Weights of a small transformer language model: MLP 1024 squared leaky ReLU, tied embeddings.
Each number is 128 + 32 x the weight over its row's rms, rounded and kept within 0 to 255. Layers, rows and columns count from 0. Numbers have three digits each. The size before them is the row's rms in percent of the matrix's.

# layer 2 MLP down (transposed), 1024x256, rms 0.0181, rows 959-1023, columns 32-63
083:147134124104151152177128128151114146175159097153157185142168123160113108094127152164080183193050
102:151098101099216114129151128148150140154094154079155159098081074164125174181101109109159157120134
089:111130086121136178163172167158144060071108148112110152161131092100122160109151101139181115182104
092:057104129187110124094122134114101141138138127192194052109129138172160111099114113125094099092125
107:138173187067192172129140145119177070185119083073105128159148110161054120092145173154108143127118
102:047085094087126115165153102108137096127112126129156113166062158106147092111154106129149118125151
096:188069205142137097181154131108130141143127091133130152142149127111117094115115117147128098095129
109:123132165188151180140104161191106185099126092083153099104100126148116141066114121118109178150105
104:078098167137124170077163142178128128131130170170156072094138102080116129164128133117197162180174
101:133158133161099102170110111093171109087121134119154092178098141120121119091125081130122152148164
099:153073105154145126139117123079179129148134111109091166084176107136135119131064176093152094104161
095:100146149103105081151119143177145118112135096115174154189054084104177119108117113087142124130060
101:112137049140138128147104098133099155155065084136128133106175154124129129115135144178182133111158
096:106125136112148103168095078133122141140093168137164114109133124153056119139126072107168197045128
101:116177137168132152172173130077114136119105137121113133133093185101114175142177094154159129135085
108:149062255136135158160147099119137176149121118126131151104100185128134110122132088116059122151120
101:147077121132091142094152158107156149118093104158122109133139145123123157120098118087101179072094
098:154134129200086098187149131126122185103109104135137164154124140104131123106136144101160151163119
101:083131116119128103189149080132100158166142091156135119167052085138138097145131132104189126122155
100:138154144179168166141162095127116180090072119117103094111205128125084093104079111147135150123120
099:108108157133079187119124109165124159099134095183116113026146055068108091157171122105143105131131
098:158088095096150119058123179106108194094120121101143115111131181121120176108170170145063082155112
102:101174130081127149150072174138116128137143232184180157137080072098115184134121114095153136099155
103:095235125193130161104093131128134085150102141109120137150186133130142098102130189162130118155097
100:118124046150131153141137165123082135146122148133149144148103148131187119172162171138110159163111
102:091127124092118135126158163172114106087177125095180137168163081137136103143170132096168091156110
107:097209095121158124151156103127123174162062138143195111098137108115172126151111119117128159095120
102:155101105088132107135058165077106105123181113150151175120080104143139141152057134149151156144118
098:184121150109118121146128136112155127193084187087121094141104149104133140119156158117137119189123
097:084149201054099148093144171179114183164126123101158128154138138140077224143153108095096107118179
098:132128068128104079080114094088136089065091113157135065140135134102115125114124121132156136116112
106:146127142148180096119146145220121135159099143093143130120138173115113133107131162133118107092113
100:176090132135187150123151079098163139150109100130114162224117172143104133134117103135122127121135
104:152116140170158123131155176133147102086081110155106211119131108153073069102136165108125201118100
099:131099069084103114121046129152109109158096121157097148122058065110130156159125137164105145121119
102:107157203115124055138109094040115166129109168092132119167099179087146087082090077111085137188136
096:143135173211145109186143162201182102109110187123122112126133157075127156128106137085175088154116
104:112162114072146111134148080120098093203119062124137220105137138123134103137084094152129137121213
109:107192139056169145151142151091140170129090123151133126114124106143153151112162097125138150047143
104:153092128136067167169118048108132170115099128140130120102120161151151135113060088165103157112156
097:173113201115095157123171088133143124091171097156108129132077193111131157085130142166020134111174
090:137151103126111111103090137098166068105154140107139167201178133171067074114132177117124127118122
106:134094109166133143121171122147104156125094157183167181134103142123129115133101150159124140094123
097:089107105106159091093182119090136108124141151142150099166094178147122141189110159123074100129082
097:121109088115148145143144134144134114084096132140139136190118112136158105115157108116152086146123
097:110136139116120185130088143159094061122156151151091155150131143106178097104158135172072132141041
099:151133159111089158076080128090185170124161138137155147138178135131162186144090120093133123092113
096:130128123107072153139111091145094150133144120115112102083116150110136092100182083091123136173098
099:134143158098170149146108194134156141102114103112205070122141111080146148095130159110124100216074
103:168096095097120157115128180086085175184154158109144185145115136156169157143135129159036096066128
103:100091119140065105095146115132137132098151085148164167144138123235076172077151123174070113189110
098:167115146123135112113170112120148123140115111132166083150163144113140125111144177126162173127133
099:100122132112139068141146156166164097141108169162131163091095086122119149153095160109066102107080
107:102138117079113159091187168089175119165157140186129100162157089108144157148134147157108080143121
110:089091138138099118132104188093163157104126124150096064158108149160134148115073158132109136140119
105:125202153099080124090103124103187088138170130179121145163155130126106137071146092164167059180148
101:156087175085180158119081102150107129108102120134239137121152117127130163129115152135116094125158
097:042129090118107155128175128114133134198129058135122190101149123119091115088138093133110174136201
102:078129143166106096131094133128066146129183121133138131097152140144132140056107150132124118137133
100:147153089118140098154111123138142118110095138099104143108181160099116083092171122096172174123108
104:091116056166202129082108116163133118118105104134139130163151129175100155089173109147156098098105
091:124116116216114167097125131074093101086137142142148051113143135116082080112089101111122148162135
106:073094163119108143123183113079175153072158163139104137085083174087148167156150073098057156150078
102:120085133124150136163090170134061123137119130135112129172138150112151127086111135122143168095168
100:126097128164101091127116071108128128184112132117099123206146110142148097114221091089128132129127
# layer 2 MLP up, 1024x256, rms 0.106, rows 960-1023, columns 32-63
104:093108092118082178100147195090129143117174030186169143173163159100128177106118060152167095104128
082:113119118064195104121150143177170120166155149091119138108122135142110157167046137151136162155141
089:114126070119098096170122091128109076086070155146105135134147119076126132154133131182139141160144
108:117133153118140138137111088168122068121071179076156138179180117171120083107143091122156095137169
098:088156119119135150120162127140127131074130139143120158139114118105104109063121162155102149125157
099:145166142113104188103092094136103149133098184076133116146189114137127141105157132174136120041092
099:094120156175148102119105086115168120083110102094111179165110085108142127180219125099140083168085
102:134171160127127128145141113133143109149150089154141123105152133177117133130132066135069114090084
110:181112184167165196101128193129146084119131164167137111068154111134126172147105177183117098164111
103:125149124125125087165087096105126137141097121104127153181144151114131164089129132180121100100166
105:143124129097125175096070131184114132186007101149116161194072167119111102127122107123148148081144
101:210123089124040111097155103184114119110179087165108142125154102084142128163111110136089136116066
099:194179132144116167146159150146167077101149107167138059104137108052139142170148134118152064145122
095:139026111071162105117094113163131108099156133162077066095080113115100106101131154131110184122145
092:093083165115104084153085152146153069058156195136152085121162191132180128118147121139140147101111
100:154174106125113085160142153172162131119100139090091082226156117118076130186148158063126163124157
091:104157107146145086085128127141159095111154131170118128077104121079125141111156120187154119163118
097:106147099185137077115100120157102195118103133149155127107165166113151106197136132172130097101160
091:205077119120102179104095157105126098133172160141127176114112070111142145140104092131042078153102
112:135084115176073143118108101133110183176128167136127131098079112127100147178123138078110126151102
104:168122119145057086148131123134111112127169123138138179185148134122066132080115111153097114133124
095:115103136136130108135101107088123171087143098085091126159205156127111186154150108178154115108120
102:107165088114109111138116120091145127103142090122139117196109166163077113138117182173145175108078
099:105161106091098149108162070148115145143120216183097144143080194116132145201159163143158142168120
108:136167148139152061159175109066145162109079062155109131167158078166135125170165088087136135088083
111:138107069096147161094182064123117121107126149128110148095130156168133093122096129098143173166154
113:124134048115080175125114139109122147180170155170135134086089072144131115092114110094166100114139
095:136111148079098070169119152116085143142120108138104185153116131111108154145120161100120105141081
099:154124173125121127101094109132153088110121134140092188124144093148159069084104145194156124090094
101:119142115141098182096158154115170102143107115165114086172126169121143120150125090093089153144101
104:146113149076090155109110072110093098165080144154182126156093124154063138076115107136182088133065
102:142169094100069171128147149164095147154152099118091125090085083182127108089160164106146102131136
106:133176168106116095139091111129121110084090104109128174116161152180118163194156148146079106152142
095:151104143107120102116097067151114136066144126188194137136145198157161124113076085143190128157198
095:115158128135167148122165161140126219109121133108079126126058085078161041133111137053120099127093
099:171086062108114125085142163124104163116200088190123137132144148121199181115107138097053115131095
094:112096078165134171123124095106093123150126128158108141128124164169168097137102088183136134116146
103:114147132159117144153150165169124165109132131142116093143149113158135120104088089132152084106192
108:137194164158175199131140090190129101112166174121115121117139135149169189085128151157138123101149
099:193098076134160115112159124161202149097153106143090164144153165165134130120136077123085077146122
090:119101108105117121140118123148135164080103099124087128116078196089125149083167125118145111182130
096:113129118114117135113158111164149134098090171132181114107118163151097069147110105149131077084116
093:125089116148147195094128112174118101112071127157134103169152152097125097145143127169156101154113
102:088098149086137103069179120127158109102153154120115149081113201144122086117082197137140103179110
099:083126141084070163113119064093098113120112118102125139115125078113143102142093095094132130148082
096:141094101089100112135101115132211082144154134107140165146125110163107109070142122165140152163102
092:126113141180159113145088131125150125123212134126142188130138132082124069123080145126120064125120
099:146123129127162111069099084099125063172140127150140118125104133168093107131133092098192159072130
094:119186107138131129097152097140154181085152124156192122158095124111110067128136129092133209255157
096:112120142110076084142125115069079178118076160103116120090087137178093084151088066170120141095154
096:099187131132042110126112165083104149148118231130101092121096086088177095175169029114151111120118
106:146166075133089089145071151111113094148113118085098108100124115150122161158133136139103084112123
103:122201115063153114144101121138144169123123163089130147161091126132122061110130135051068141084130
108:082069086174103167101129124102137111141149118181173106169141147214101124131114166187194175157107
106:156152099153140105104117159125154058155148150152138141206094080154082101063116087134165154131086
100:149147136144109119093107163108102119120135079112121137124206140103107197207121121156106108126113
111:124133131113108100096108083088152169112154143126125125150183148138095097107155159168108120138112
094:142140167080165123138145127086151158084172172203179142159148155111147126155133081173167155164105
103:081133115112159089129171118136170152112168182125141143180190179160137079160150127115144129121079
100:178134146106108073139171122149119137120189114149126054107187108045110136141118174177065129141138
099:170062141114154138096065102149134107192068112138122157178135129109151111116137082177142127098173
103:125120161080131075115132092127120123146079083088215128156113115138137118115101208165245152112097
099:068093127055112123184088113128117131096139183083180079075107125108089137126185097135136071127148
100:105136159151093140150161148114151175160145149159134144113147104134124151169175120113129162169127